From a checkpoint of a small transformer trained on Wikipedia: RMSNorm before each block.
Each number is 128 + 24 x the weight over its row's rms, rounded and kept within 0 to 255. Layers, rows and columns count from 0. Numbers have three digits each. The size before them is the row's rms in percent of the matrix's.

# layer 7 MLP gate, 320x128, rms 0.264, rows 240-311, columns 64-127
102:126131147171102122096136153106119136134126104140108148153163134158133123089157116127119121139158137115150151148158103090097131167119177113142120127117136185106158110144153130144119107074132067
092:156098140099114152084096151079120131148142120098091103083096108165138164150093115107136123124123143114108133118133111110172147094121099139159135124093123133127134138125110124112159114132092123
088:121089115115153104167104132113145109115122172188100095110118124099125078115136121162172142117116143127110123147111134135117133071098117143138098144112110142135130123136145185153188120138152091
100:138176136153145157139146129134135123090159103084149154133085104167158113091107163134134097162084131099101180110105111126129131145154131142145152154116130099096157135130163145177191122112146117
109:108126083151186122097099129137141136146122120109066120179116108189124122168103135141130120111153103134101080129118131109125080090146139156105162153135098096086112119153155114166138162119160160
108:115111129080150108166144120152165150094106115143149159112105137163120103155124142096119112152149152085126133153132068150134125137102121108151159107146146123127091146154110091130133163101134149
103:108112168094108122121106127124120157143131161124137132098121118167113095136091132115137130131137101119118079117157115190143130148129103148090135155173153126089108096178146115154159122112102137
115:133139119131127137108139148090094102141118074151146148150118121129110091149120119158112114111164141151105121124085142127175086082132096112155145123146150131085118138107178138133162115161116113
098:120152145141155161149139137107150141100138119136113131185136103154083110133104162139155137132128145103114098110144101158120125121133124163128098131071139114139112122150172117077129108145115152
103:173138140139106121162145126092132098114134109086106093108128116119150120168114118151134125162104085163119148164149172153137163171148176098113155132105163154121132116146153140187138129120086152
099:131098188149105147136148127106127081144131087121146124140131097154182128110145065160115109127130128135144101135146152107143102060107142131123138144145172156145119098114115114169115100138125093
089:106131101080149059114105136109146141132135122141128152111092148136153139139161100116129116101150129118108118115165100137100166138121137108139137141079114112111145142133109122176127146143119130
098:136117095125090118111108098164139112142130110133162154146118116157131141146154151121101176142104080090120138138173146158127161133149137117132104121101168122145134125118145101131122120145130144
110:146131089124132129140147149199124115148128112110147096132113080148113113158126109136130106131115108124171139145108120127102104124113129177122103131150088124114116149134122112165088099149105125
113:177106193134135105103104160116174166139141139144134130084141150140088085128117114130058159137090147090087128141149130136129113100092162137164160143121105128115128117117171121178117106103116136
093:124122151118111096147149148139167136113112126121147129110139159139136135167136108097129122142114140110121129075203166157180131103085139150134171160146124136102146145141138127118091155151087099
107:089095125125117141158095169092132129177092138088120150112091146141157122125147141113137151164131163117109091137124150127087131102112128150136116142118117142152124099130132163150145104143108114
097:137116121148121111109156109112131113150116142125174105135091144129117098097120156137144140111165093142120092156148071121111145137112131112144141133112140141089131161151106095147074141117114080
107:153078136149135131098142135118110156127099080138137130125149124133137148143156097135138169180100150139088142141108118141120122144116149135101163149148088116169109141102101135122136116125168119
094:182139100143129175132101135147150151162106100085058131124148109109122103132097079131137121069152112131110155138105123113177127167135118182123140148094116141142154113116164120145132105134104151
117:169088140127149140138159148118128120097104149118120156122088161115154130136118108089114110147100145109144124114142083049146122107090137139123092129128154111138123084143129135128115101093144114
111:124123134100124078119148136135120161151143109105089122131099109099128109095131070117107102126167142107113092139124157138090135114146086106101099128145139121100135139145115153057100155149150115
106:128137128132118077149167135148108124124134089152139118151117107129136132133125148123165096147146159167158113113130090176110114141135112123149119143116075134130128091148073115131123127149104132
102:115164145075155090164138174134101138122108147146138123106134127136098132155118168132128120151091097129149122117159139139143121116170105154143123171101120134121146163126166128191139154089125131
108:117139087125125134088101154138085099120104139095134122141134133148094146096087100090143136121125110104144196134129126151091177148098102149119098157098123130083162137114135097175148122164083129
096:141141147169108142154096142131128141093141094135105118107129151128101146117119159181127123129101108110130171124077094104143142156155131127124181148116071159125140111152121126114115130129132134
101:121159101145123155159121126077107124165122146121107128079170150184169130125088140122136106103092139129129118144139133137097179081155112125126132125122112120136165126104094124127064098142164130
113:106167111132070132124149168145142082166106114174132136130140119128111137166122159112121147140120131128131155163162144149108133109153168109141145119159123111118104128127153130169181114137137114
092:123092108101172121148129136114193117149096130121095103147156102155149098139144138155149172154138141150114108170122115129095152131106083140096109106080115132095131095138099138150124102183146140
100:166113125105165110162108133116089160049105140148106134154144113088140121107133115177136169161158137162126138166129092127079111109142136140125104142084141141158093101114173106118152171132152124
118:154126114153094146167132139132100150144136106085155135122130133082121126112096118156135148100129111133115146119137116127158134117121114113136126158139150098078109151077154117130131126123124128
117:113103157134120116126132089093139142168162155104153118093106117138116105147093137147116116085070139149140141150113188154120122140129115108137151112145139090159141082140161124109113155087142128
088:133174137112092106149124123151135135142127156130125132100154107117139144209122123119119119132121150129096167102099109112111133124132122136137103136091093096134164143159152118091118157139128031
101:137150103190124152123162126140104149129139114144134151143130106113086108141155113135105122059144113105132141131103137142137105154087133103168102133157132114124141057134158142119146133121145155
118:118138097089139122104128160103147124139096158146119117126130110112123132122085143119077146151116170108150157123122139098153110146166083132146111099076100130099154083133116108128153123116136073
096:107098116119115140072146127136117119158149119122103154124121106102113139174131116109149156121156147133101128125148121106167114096157098118127101143130116176077117146131130104140122134164139110
086:121104096103149095145152133074121100181137111093119148116112120111157114103124089099087128129117165129141101116101143109162123143126118146106098109135076122179098125118109119121066095111133107
088:174158149114112118102134101134164094154121107133115140111106147133192135143132081138111123154133130144106150115134161092148120132142129178136136129139099146147152095070130084137168127128143116
092:164120123149116119079142134102071153119141059147150093115155115156148122149115122166145158165166100106117122107129099129134114155133145127135101125107101141098163129135132133132109084133111120
087:136128130145123149164128098100151134082117155105118113105172140136144101100090108106112125159168141116147145126133162151137142098123119183109150145167151124117103115147120139166124130182087128
093:146119174177119127097160122132174125185132153132109138137155121090143135100102123094109152121144113085104159130159093098126108164137130129140120154078138134122120093122137095101142122117131153
109:105126131130114101089168126135116078115146146123138156149159077108136110146134111157126116121108110128173124193127154146098110105113131087129152140120134157098115134145156144142124135118087155
100:129116121075125136117144123099147117136105146125082152185128107169109132075105131135098096113155130072101084067167097086136123132112141121115150151125151089142169165124135115129097135114141121
103:141124158168134113132126147126096160108112158137165117132177142146148101111123126122130158166155098145140174146114112109153139132115139108130122126125135158141114168145136109185093102122101108
090:138119073121096137140162088123116138115081183176118100174142097102153124132114102094120170152149131145132099150168130140141152110146094102124131178163129174150126106153121121122108131146112112
133:116129121145159179157112124110127100139141160091083173138123101139115077108093123131137098137163129152181141109102124105151109127155169147068129120153131131128150126121125133098139117132123111
099:161100155141154118136156143142118140120136147135093109110120149114149142120098137119105092109094166117140131112156152122092118133117139114138124158169131146131110136143131150157138166129105132
081:138137142148120126154092088113135134133102129176133187083142121107193154139124141115090127129128121120094103172165125141157166116152114123153125124164117152117108138148100102104089109087125069
094:132109147097130103130106106099170116118156120116170131117130155096125138110145117114143090164148123143157125111099163119116106120120157137103147143090095121162127146121119078131142134100098125
101:104156118109096121148169143132137115125121095141116113090095125145122164128131143126135115164130136153091139094102120050098148105090103113161095178114168116126181122112137133124162113095098124
101:141131153087139142152164121146157150148133140099137143149119158113130114128124104142146176171151131117126109185132125108139114127126140121119155091134134083113090129113129101168125131091137128
106:146112139147149084128088119133125111158122066134141129144100118124103156126139078082160133145120102092130152084159166110116125159139135149170124162098128134134199117138128140113136111064096125
113:159119153133113178121141101105112108136150108131122128122127158154167097183109109121102097143155131159123079106130115122155076136175158167080112104164107124088157130105097098160122134106124126
096:102113110090148142139136149135153109119107118127069111101135175131101177113094119085125122123127144124117144081156141153089124123098105147102121139140105124136139139112094117150187119133104129
090:114125117169140119150125176133142125074096131106118133093142123088113071128102099142091108090077107130092128116102132150130167143093144177119109122097139153172140120153179135126131116126124163
097:084105136156159142160193113125136135162127155116093103109114095138117108163130148147132148128115145111112111146126143103098109111152092130141108126132127148100123072161173148155141117125177126
111:112164158099177126097128136151102104154114113140159142103137136139128130160167152153128115144111090124176099129122131166105090123112147168148107170095060126127121135114158132136116102128103141
087:140118127146146109141110118142140120115098165119162137175115130127105129145101148130143159144141192110106103144150123125113126176121137147087105160139131117135161117162129143156139108149119139
084:140144129140144127095108126149168146153119125135104123161113117154144145129109123135141067156130113150133109070107134149109088167165112120130121098107119115093104146126093105138140102136177125
097:160113142130110167129091152112163125145093097137160131145144076122152138092122130085144116124093113141150111104134138118099124133145132130123122132106130149135175112192129141104127109126099144
102:081130125075129098176175143133141100134105136127121136123162114116139117158125179136134149164174138159135129096153098140142124136141088183073139154140172138163141123142159138088131142129112122
087:123130124142130162140136133125157174108123113092144054115152088141119134099109168195156122120111148095112127118166096141121149140163100111117152116113155147081116124122116174114119102134108150
097:174140139103112139155147097085126098155131144114129164147151134099117119110145097125169088140157120102116162104163137126151088125104121143133107095117151124133124115105129177118134105167124117
095:147114160071090174119108126168124146139146141098140099101139148129119171122115087113153134116091117139129160169140129116128132131127128116135104134127108179080124127119163137121109130127153082
087:180102115124122127127099165180146159098104131135128109131144125089123107111090118106105131135168142107127101100141136120124144150139089136107106117115127164103113135139147096132069112138106124
133:124099137110151138155091109120131104168095145121070140097155122131112069119122108130143151135105175103140116150135112132146142107088119152129144131095092093117165086166158128137107118152141118
108:102123130168102113147164123146111147133113120087138099099136128116130140113097127132085104154131150104105150135167130164129132180148118141114109142141154091100121131141108118186067103153133118
095:075158155104136162140144117128127118126099150144135128134119110138167138120144114111129164056182143121110109162115114147157139124160142138119092145152131144111132120133097114081089132132093153
084:137121150089118156145119141136119136094132130127118073137155152126102112056148080154153068109100099143119121146140145150101148122110183161122108114132193155138137125138139131162149085150145170
104:173119158095145121157110113106094146133130166113111116145148129144132107140091187120140136121155149105134118131123113166095114112146138157115110144075159158137168152107162106128095152153112086
092:146128082122170126172147163117165135105126133143126103103121147109125142177079129118103118126109129169123157124125148127078143140114109157107084122105126174115122148107118138140141086091129155
139:139126141159097179118149114151146155123142185086077111144165122150116157098112133152162142108110165149149128151142099141105125170162121141118140169117104157126078142163111116108128151102131140
# layer 7 MLP up, 320x128, rms 0.255, rows 240-310, columns 64-127
117:160145099121154097172081133139124102123135123077136114141026121157150114138114146156125091136123127118118131114103137198151148102093118160127200115152123129104153119165113102154118170137084139
094:167114114105133118122138101101159145087138145140140140168132098093140141157108080083117105105121099102127103115088119146108204133166113120145134141135124140140159106109107124099095111125134135
094:088125124133100106143112156139162124153098163147107171135130117137156120133115147117147109118104162133138109132128130132137153099073079135162157138135082159150104110121153132156109113083148092
104:148101115130113153143201146138095121122149136089149122141154124145111159152151143112136109166122117128171138100123128150104125115133110102143134116122140144116136166126137102109101139127137079
105:155145139145115134119141117092149132131144143132115147078138131125118142113106097087134143149135156080161124114083079087129066093138154116135146107110159110111125066122166165090170131152129105
102:144126084125118133085137125136165084167123112113141132164141147150126160138112168104112155150098160107152081152120101133125137101113160120095137095150100155112111118125145109162110150148125145
105:121113131085114098111137139115163108127176132156145103113082134147112084131101105072112144159122126107102105147146164151134087149121114122123131115125119142123148142177144131104090173074088110
116:115102116194147116083122139134158152119144141078099112119132106130151139139100134094127173140150118113107138141140105154089181161103147151120168130116142116109121160144109171131089120134126175
097:143182136142131113127140106113153119128117151132140164134121148113160159174174110090099135112100166138140111140180144150121149139125128146167169152130106154098128101134118075087101131105124142
096:159115126109108090137144131171136133097156155115125140116105096100129119143093115094123164125129098144132087130130127126127116105127058187092142134120134120147095141077144129127112163175177086
094:099076110132173138137131133145119093145106146121100168096108108109143141102100138114135183119184118134137088138106123130101103143105112134103156129124100155159087144151123181104135105148092121
091:159098095121120153147114105130115147137110161107131102155119105127123125099122148124132146111123145097146140136146126154140134133157096136094098131137117143084128118124106140102105144088119092
095:138130131123123086124102117112078107114175143160136159096152127076124117130157148149123122097093161127116170171116151166124097144065133100164157104136135137117122150138117118105111108118182110
128:099158107169105106146136109100143113158098133105112193134163121111112162130150122146096115064156144120132120144121175128124135133097150117130089129140173111115121112119109116113103100115123097
114:066114119110116156109130081136122104139113112124098110130149112139103197133137137126131119145143144168127123073128097151107101113147124086135154143127151130150129128078118105126123085132125127
103:142121119103122152117111122141067145158131103091132163114125108075145154130128089123119136135129113126150121141099123063069134120153120086150078118147112129139125106138142082151145149110168140
104:108096152141125147104080155092146076134114161088100170141111144152142152129105145143125123142101130143093117137100132157090127135126105104163099164088136156111125068150159154132148109146134118
099:117151119132142116153146120187136144115133150140164146095163104113136146161109154122106124093137182104156087098140136100137150124125094171146129094098128107118124120154111123164144151113113118
099:140148124131116143139116164123089145089134140125127138123125141129113133100087117126120098153118183126097175120146136129183135150174112129120116119084148119169125101144159142157137144137132137
104:096104116095142148123085165162114138086103088177136103121113161114097093161135126141062144144102136146185125140141080156113159087125104144107151123129141093164155111121120111102132128102113098
106:156115141150083161134074110115149152134090152132151108130087126149146106125124135107118153150108135083125141103163117143124153156166107103138156124152121175118125161120095122128160126164057154
108:142145104125156124134121090168134090166141108161157116140109151115145116110131149135111136110126091125134153148177187094133125139144155102166103101124119166135135124162140104154163127165103116
100:139103155138122162130144132118090147105142146119121137093146145112129092107092117148087152137102148135126096138106139084082104099134140086118146150158161104101121122113122095131161110112108135
101:121123125110131179120146123150114133148170101125158125114154126130127144115133136136152115079151151130111139135134098125142181126083157100128112082170145111121143113073096139113124121158159102
099:154104137118123167129092160128121137100139081122121136096080103139155109119170121154121142080090125141157180112151147151170173135152135129103108114141152138181182113086126140108126117098147145
095:119141131129168176118122166082173108169140133144107146101152129145123084107117140090119081083147120102073109087096128108114158112158122122143133124111142147156103106134131150130127083118105143
107:162115156095085129144165114154141111136124139102139121114119113143109133134145110128162169121156113122094119108137159116138116118107183138098124111154116123128171134103186101097108132137102084
101:119191142087152116127148118138106155105091134098126105137155159130128113120129131199130127097099112090115112154118151132109099148130143098162101133131135124125120142175149131156119142151122139
104:106123146149124113121114140126158103066123118130116164153104119145106162148114132107117103119124120132169124135173108120135098073173123114101119100126117170145099162093109148113156168143118124
097:120122149095106142175126040123155116101124183165121097147145134108096123115114096112098104117159133114097136117107110125127184115121165135104083127133136172167140117141127115156120140131110168
108:120159126130122115120151110130158107133135163124150123136137152097141136148122082157097098173132153109113134137084118170105127175122145124104119124144115165146150150105153165088125138133108102
112:114101147131106119143100102127122120108122119092134111137146099130064139093150106118138125085096061144167114110108145121141100048117127107108163137130112134118110091101122141157121136142101150
095:120145140119121153133150184121115115124131158099100148149116136153076153130168127086147113120109205091155165202117099141145131139159115155131113123141093105131075090117128158117128121104121144
109:127146094180131111126133145119092135122134111142128128107139098164165162143125177140096187119154081128132117178084132116135124115135091136129124139098099108106113109131133149138160140098146100
112:128100117168119112137160093103113109139146127136135159115147136167158146113117111119106088172089083158122127112128130125119115132110128145119145133125123168149135141174055135132132148103157147
099:161107140119105140127146128140153116082124114116124183141095127137166122162131107145134111139128161136097123119117128132139122110091123118113172158091082101147121108113120088133181171121150137
096:164145168127112114097107143144089064141169129113137148112133120133098146134159118149126127122116112090142126156105137123130116155125125106142095115157156125144124117089087100113118133155133103
090:167108117088106122097137130125089129160130108134098169147118141134130148113158078104117142144122115159137161101150139103109137086139070127133187113120100130087107101138130101159103164100134152
096:110090148104138170161115084109127140160102100119159147076118187135122118130121103159162128122141146093137117122110133135130139138126138117102169123133120101101139143158152140118150121148130079
086:112113107126123139112114169107160154093116116111152100117169164114120110113136133145102123135171097135120176120096118134159150105096172149109158113108163088138140116113145148138144162093088147
106:137109155133147136086111079149094143124140104151098127166141142104152128107089157099088137145124098131123102125132128130149121124106100083141081139115153156139123140125135154106147134122156143
096:117120134146103130108128163123148124140149146117119120123111117142123157112094132084132140086153124140112167087161147147110092097113118139105108120131112119116134115135143131142141164121130135
100:131069129143131078130117119125150128091147100136114137157122149108130173131092130105118091086155146079144128123115086119126132176137139121103160112128146122121119093160151125146145107110102103
105:107118125102115141158136095129146153164111165109154157133113083115127121107119116118120117168146170107169128093141095181149161143120123143102156121106137127107080124135145113107133088136151122
098:151116156123159130125100119146156111110123172088072134117124064154121167155114141106126133104079142121138132114136173143158120096111145143153113148106160141123127119102105113137128132127092110
118:153147098136139103155139132128157120167120148143073140119104176132125116143136107172116140110152121183116111086151143126115144126064133118098145177122138131155115127124139144095077117181167155
096:181157136096159098135131132118145122157128144127102152156138123128154096143160126130161177162130151121128154113140125119099098120113131081137128152100131112129163121128086131123135116126161094
098:111122135123111098114091114148111118126135098137148140105103098112165165130143149112136153131117138121096096109173126091165111141137098165098176108150142144164132092119128079131095158093088116
093:097122104097070129120116146143171102105129106159119108132114136125147149131127136127092105111111111136165107152116168120134131100151167114099141096173085139134124091140117106105144125140102140
099:140155166103118194113104114139120127158147095129131148179119121158105096137124088088125149175165096104107142125131113151177090130149125121144150070082138115142112112168124171055105152122155106
087:113155175104182158161114146111072108153135178161154120146110079165087113108143166123142114124105122143150140151110127089154145127122109187128112138120125157108160157102107106106102089124130134
097:127097156155174125121138132148122116151133120097119136142153137105064108122078108089111154153130174103093109118087155153091121115140112120159136171113125075132136109155120113126107152162101149
113:117146134163109120114119109142135126099159134067174127143106118143175159138103135131134116068117127103131119088112094130121134142110154131166140132150090122124105153111124144172178104134077124
093:176136116127084135133101137136156139179150085116128116130154137092152133141146127129120154115125139138127191128144099137148129152095134133146162146099136096150088141139093122135124095114110150
100:171126135167154121125143166126111130112141119141137155089065111122137085098103107107125179094065113119129119155130134126150089144104126097140106142110151162139124109169145148150116100142181138
099:134144123123109115171129096154140119123096118116082110104130119142109144137075153153135114103105128176061092160164131140113183136120149182135126154147173123159171121122153147156148111090177127
098:138144131147120143119176105122117102123142172120145116131088146105135120110137173126167164130113150127109140088100120122127119092103136116091114122169122124152176082147117071116172080151135154
099:146124154110086121107135137153132163143146095097119132117129135167139148111145090096128145149133103110116149157098146102137162138122153152105141119113121160146099111096115049154122121119151072
087:151097194112089138103126104102165102120104114153152153132100101110099130101117143111135132125131159195135121151143125132148144089122133162161095148129139127088134150119132186156130119102111132
097:105112101092115113135142099144133120140145126128168141102158131117168086180107145154135084121145154126096118107137115091085163147166111134140157136135095130142149176140130095155091116151099148
096:161096144112150120131132104140146126157116145085142143173133070167120135144112136098138150149186117105080103135097072133127068148129168116124112099155119125134097120105136145119144154138164099
094:124125118113113076131122123144101110124152107147099150133162142094185150111152106118112149136107099114189138093128157098111140110135139147101148145120123119119163157128102136093126147132143161
096:183117122145120134160138136106109130144179154151142089103113073140162130121129126139125130120145154111077153130126078124192130154133127130148078150104153138092137137106133128119134159086159073
099:134128157140152152156111133122125082148119193139149135139142146090106141093093107120130186149152173184166168172073155103133133142095118132130102146106130106148124148132113169102120145162122112
090:116127120108159155157148101147127146134158109169145153142104145205162153126159122108154105192105157119057137133133102124154082116136132107140127110110123175108174152142137098111143089150113120
156:108145134106118159176119122131167093166107144113102109105163110151117087134128100164139150127126152137147115157138121103100147099125090159143172120073096110124144057128164115118108086135100112
099:113109118085113117106163140137103110134160123170090164116103171156109151105137103103138160122174126098130147114192181119110123075098119121111100081132116128111122148132104128075173149110151114
093:148111104151142163129050133152161113138158142112108118103165142161102148125107140137139115152089137110126105111173128115122109147146141133181173171144130120130141145125130115125132145131092178
094:156129136162126092088130138121119092133134084123134133115126124103143099109123127117112139149129146186120143126131134078157134152134096113158133075148133110142157112137119116135094160124120126
104:146120120108142130118139126145102104139124107117113070142132078148140122143111134093124090140097087186107118068114181163100091101149103175102136091108140157125141161142117113196112129138151158
093:109140119116128141116149127131096145154106091183138149133125109145154155105140154128154129146098102131129148120152120122124134181137159128164154123119092095150179140121095125085110136181131162
# layer 7 MLP down (transposed), 320x128, rms 0.273, rows 240-310, columns 64-127
112:135132150134112149129085100132125114100109111092102125118141100140149114146158120145143158155069148095143129122121093112123147104139136101148129175116128148134138131161144169155103114126126168
099:150122141106106112150125102149157161119123159110171077145100141124151093164106106124117145117136119137123119103141137129173163161127123149079125155116155173097116076160159137150123123111134168
105:136083147113118127169119101060135136149141121150088105131148122132153101107133103146180135114110151106119121118142122116159153139101080146106137121105116133145123106141103183131102057144112128
102:127122079131151147120119121133154127148124147103109163132143116126087165102097137139101120120148142103140140148094134108151113126140109139182168151133189107113140137114133102116093099117169148
105:175142096159111103114108095105134106150124108135093124163157147161130098132110136108158111090124115091143096129128121098124147115069145123114121135154123102115092115139151100091112110112111130
107:143135097124099148129123132111112123085125111096159109145122096112098062114127114109097159154116135111165137133145135129117129087139139152153152112110127139144163102150110152144121122166143115
107:150144102130096107123156134128138155124103130134177121143106139111132124128135096121186128165136080114133122104113117173172125157112122139198125143098078130154140085131138134104188129130128106
108:097129161122129100132081123134139121172107152134127135143116109136171108100134128154121151130078121142165140164103091100100134104145148140136116120146116176136151140110125137124107139128161156
095:149099140143152120153142118136107121118139136152115171159141158116111139150079161141131113130102141090121101154130102126122143163134126110138132152113120137117082121146136095121120144139115187
101:120114178138147172127122141158109111102143130140123139145104087140133155114151154159112163143121109118172129126147131128126116120098115069151157106166121106137093164150117118131184181123137134
105:113105142136162084154073146144111135165071160109140144114124150144140085121089169142096151136097086156123126113084141179117128175147137109097128149164119132088117079152150109142114157145137138
093:129153077125132172097121166156149128139144090124121154126100116119113183146116102147116140130150121095119169104090093106138111159135170084161160117137138103131151132141099140150148118105157116
095:136127149146101151129161122083136109091099123103090121114136088132161153126128117182124121125104137130108155093122077144090106107159121119155153132115087115168104067131112163094104103156146142
112:134144130117150138100120098108125135156148110131147123125111152142133132104159149121099123130122120108101149118129149175143107092146163113130138132092149129166129085141119135118119136147129093
114:071138099099098156092120105136136159119093134142124153140128150152102160118149168133110100153149140149157141135146141129116100141144145154100172152131163106098091120130105079122092145107120126
109:100144120135127133123119145133050096141149135127140167123107151110117134113120097165106111158119156135138125147084162096097116132197153098123114150132125114118125124153116096125106138115187140
100:119119131135097082136103175097139128133118122131112139183177118137092133115132115120148135126115135121147107123136174182154121129118165145169126147114155121141121146112153166120140137094162157
090:097146129165135093101160163144101152122095149114126114125102141130155129122152119121154141162166120171129164144118135137109147189136199123076162093138144153117098151123164134154111137115158146
096:092146075153140077148169127114126123123128174129158147133127154152150131111159140143153141160160134136134132126118140095171150131154146120101116131120137121141170119114115140107106143128123142
114:111159144141121172124116168123114107155165121105136163129090163155129179135139120124097180089126145134123103108108143119137119101151153131153131141122155145124097114123113139091156135146168185
102:190105131162114080117078118133145141104112101116080136134129126120155124075133156145121123126110131065124134120141121101122129084157134124128119128138144129127097078108114117096135094135132125
110:107165157095106107122144191123108177115130119122099129109087132086102155131121066115132159135120143130123101108085088129116133100121083160141141136112135139118146139156150149078110102112162159
105:219103123114149147135141157149190123145116150171150149142090104160127122165136052141078133148141110132115100118101092093111115121115119120135159129103133129108135164135130144134129124145110150
103:130116116108129114158121151122112071128111131131111140158109111131116130102159148098076163129144152140140167136141154128100151145095136113092127120153133094113103128132138135144163113146075114
104:113167099140143111121098121124105168149093149086134096124139147144133152133085128079129133097164101106123102154121114124119126141104135169118141179081130134137118156133159099156102131145125157
092:155153107155100112137119141078110145101150166114122127126068113161152136083173089107139155135103142154115152129146123135150122115124140105114079099101153116116092126143134129131092142139128126
104:128112127145098131110163124119157103132127115113154136119135156111102133124150130118153161132141153119144134090114119106138155133125111141115121095147154169133128110113116181109173130208099186
102:152118166147085150136098140141135143156156092147124136175144113171093106164111138140123123143107121107160088123167100142096132148122094122094157123191117126119137118128094120149129138151105121
088:137174146136087149125137154111079148120125149135157113130152103131125154123168133148116138099138143121102130115120151148117154146145180160131139109172153147093132142143123114146140083134116142
103:120130118132128103117106159129115113167142095100122145144126075146117134142118088144116137138133142154105175124095086111160134133164097137144111178194113103117118104067135126149150113125124105
104:141131175137149133128111121122115128179137137160149155119140148122092128137101121116089086099129115146083118120166113166108124124164128091144154104097118101152118122111168116122103132148129101
109:136123115169125150154126109096114090133130162166158132114154089119107156093084110128145167134153138115131082096129102141085096075101104121103139079146142129115097113062117115171160141112109134
084:107140181132126138158138104133156118115139137132170123131143119139144112158111132162116115111148118111140113143130137111196106111131144145163132158158156127120183126099112129142141120105120094
104:138152079157084125108157132090129122087102128187136116117156123133133135116108121094126101085188177099124113115143108145157095102122134119120138108147122109136108102112147138095151106135128109
113:142113100152156108132125146138130135088126154091093120134150114158180105156182136111162114116138086146098143105165092108136112129127140129157169140113088119134111131145119144145142160129148101
095:166166101134170153142107143154116106175117128110119109120103143107128125141120097063128153136161085162133145148152137116095131138123176142116087088167107126101109122132153133111102133117121153
122:137148170124132135082144171106086109141174132155146171103113140183149130092120183102119157164150078113180127123131126114144143139151131123106148119136156176140113172131144093118103169149177170
087:103183115179144125099140154135113146111065181111115123147124106123118167136146114142124124113088107136121160159109101100114108125122163064109167102155101137077123145117133116091125101122153138
095:101139121187118135097119158097106125096130126116120069125153132109137111122157127104115152161107085123155142104121120116138120149126150116132141138105119187109140142158131085111138145132113151
089:095140184114145100161139103140162094148113098144085122152159085158147145141126083145136118121125151134104135137138123126110126177127137149140126154152079120125115167158093150079147104139147140
112:121122120136131148162154132158159137161115114183100157131201181091108148098096123119121156140148170125095110154149103118138122144179151125151095122136094131095140148126126095141119142129161120
094:074130131145093080152180156103128111157118122161134104123124114139173140109126137142116132121131101158138130145108083135148139186128129148144165167141081135095131180134114135138147101108117128
107:124147102087110144127113112159137175177121110123112090171120146141160138117126136131114058108143147101128125089144069143127131160100169153111146161148143131093140123137145151120122154106109073
102:099137137139129134128110114122121154104116143135170088133107145164137127137099129143134118141146130123168149141115159088074147114105122098066093134174105113151126104106118104107104177112100191
085:095129109163135133093113152085131111114140138111140150121111129134103167126129127128093080135156099135157174138092115090135106125165158085161120128160126139099142154109155112133133157147170157
119:152110135095146101129088100124152165127149088143107145136122171148138119101096160133136151148145138085138171131156101128099107175141104140166138199130145140126108177114120146143084134156130113
099:138132124147128140093138151126083136110158124112149128195149113101148118116134109125110093130123102143134129119140106097117126116127147109111109090144097110165131122120051124118147088143100091
076:145136086107127135102119159139109101115159140170110092082073136133113143124163134126134126141132084132160184101116142157117096107140158128131106115125138153102116151109136144105119136142143167
097:121158091121120149109118134101100103104137154127121125113118121113136128123121116116108146124126106142118160139117107152117149168080142087108051106113113136131096103127111187140167103115132128
104:156126092135122115157144108118114117115148080152078143091113132109108165125144126137117120126154158152123157143127109086099115119056099070115193180093120127155134144145130144121146125121127155
101:106157180167163117126141112108129135143121127125152130154115150112120169116132127119153146125146137112108132145106118146169171136185119120146136137134129152129122124192141128159129084154150162
104:123093086111155167144118110158146112127118150116144154144111156095117106152114109150097081164125149105101107115119164086097094099187165124101192107144134115119140158170160119086166143111169131
109:153149122118143074125167181127122135134125132082152122150154120102116131150113127135123131102093149137152102135080144123117143130156122114099133140160118151158079153116136179104141113162126144
101:092115127156148116109134118153135130087115125149154107107094113173136167113155104120124146115147198153131141122123163133098109093104113125128148153097122182141118155101153096125140154098119120
104:167120104149150131116107124103139118118113116149119111155124111093141093130131157186115127108099153155121094118157129141123138134068107099125131143096078151106095102133104105122129128158109116
102:106135161140141140100105128134117151112109097133152121147126182122153139123145136131122135135120096103168136122141156118181116148144109099100129083151079137140144191142132119147123146180125158
109:143152125133086099113127128108137109140108129091081091127126155172138145156125093161106158153139129109120151137140093143125109145141148139115160192123147123114098116154106135124148108118105130
079:105101135143110086162129129147125131104066124147147150152147137101148122141122123116136145121151159110098098099159117130114137141113111161104140124114123149119190144134144161146128126117118149
099:135108085116175098137101119098118156115105160097106128140076132157114144121125139139105120121104128133124152090160117122109100177147117145116133089151124120133145135090184100098139140122101098
096:141135133110160124134115148167117100152129124157154135109105145129148138134121094171121080137130132134158139155129155142140145123150159090118123149193109145133139175098145133152119084125136107
099:069145155093134151090154116121105110121152109106110133170099105117171144113122110139111107153110153120173144173099136114139149144114103143103131153126141137063186116118091138133121150141136152
078:113103135125128114163148115119149160155146127121126102091157103133151129104090128133161131092138157084133081151159098157142166171130097158138152142101123125147183148144140147122121101134136079
099:124110138144129116134136145098167180133128153122144134159133101122111146119130107111120158095142144103122141157160145123147134130109154149146117123133127109142170088129130127146140181122155121
097:134106141119088170139192151100135069149157145150151145090173121117133088116155111109174119115170153140118119144084111162130131084134114140150158140115158145117121108125136167148161102143120119
090:092150101156124115178106108129132137101116142133124150142138102121083147135132113146159098121110138200145096092110121109115075153135135140119142115114109151105157133123125129140137139107115127
125:151126168128128148163120145117125122160118108139109148113145111152114118116114117144122149112131136107158120176116113101164146127145138148134126125083119130130165112130136150127127138138141161
102:118143130145127144130125126166182143143126132102142113146131115148072107157152128119136131141117141146137131157104233104132138116112085125157102089135111100153121113093125116132187153136133109
100:121090149154178105072124141139102102157121090142163124117130125169095164148140096126117145110127143115147125104085145141177108131117147152109125120155150158104117137113123125141141105087136146
076:135133147129137095152148109120182118172095103121143150141133083105152074108122124149148128116132156083114113125151115109161111108110142133159111134119117142135161159114131100118150124133094132
106:129127121138129177133150128158187127120106100157129139147159155112165137153114135133103090150111111170110114118102142118163092120136121105173089130106114119172115113130093133135112094135124157
098:117103138140098113185105113151077103075189156145109141159129105113089128108149176146138107114137159112115132162123116129177093081120144161094139073135127160112142137119105107163156137138103124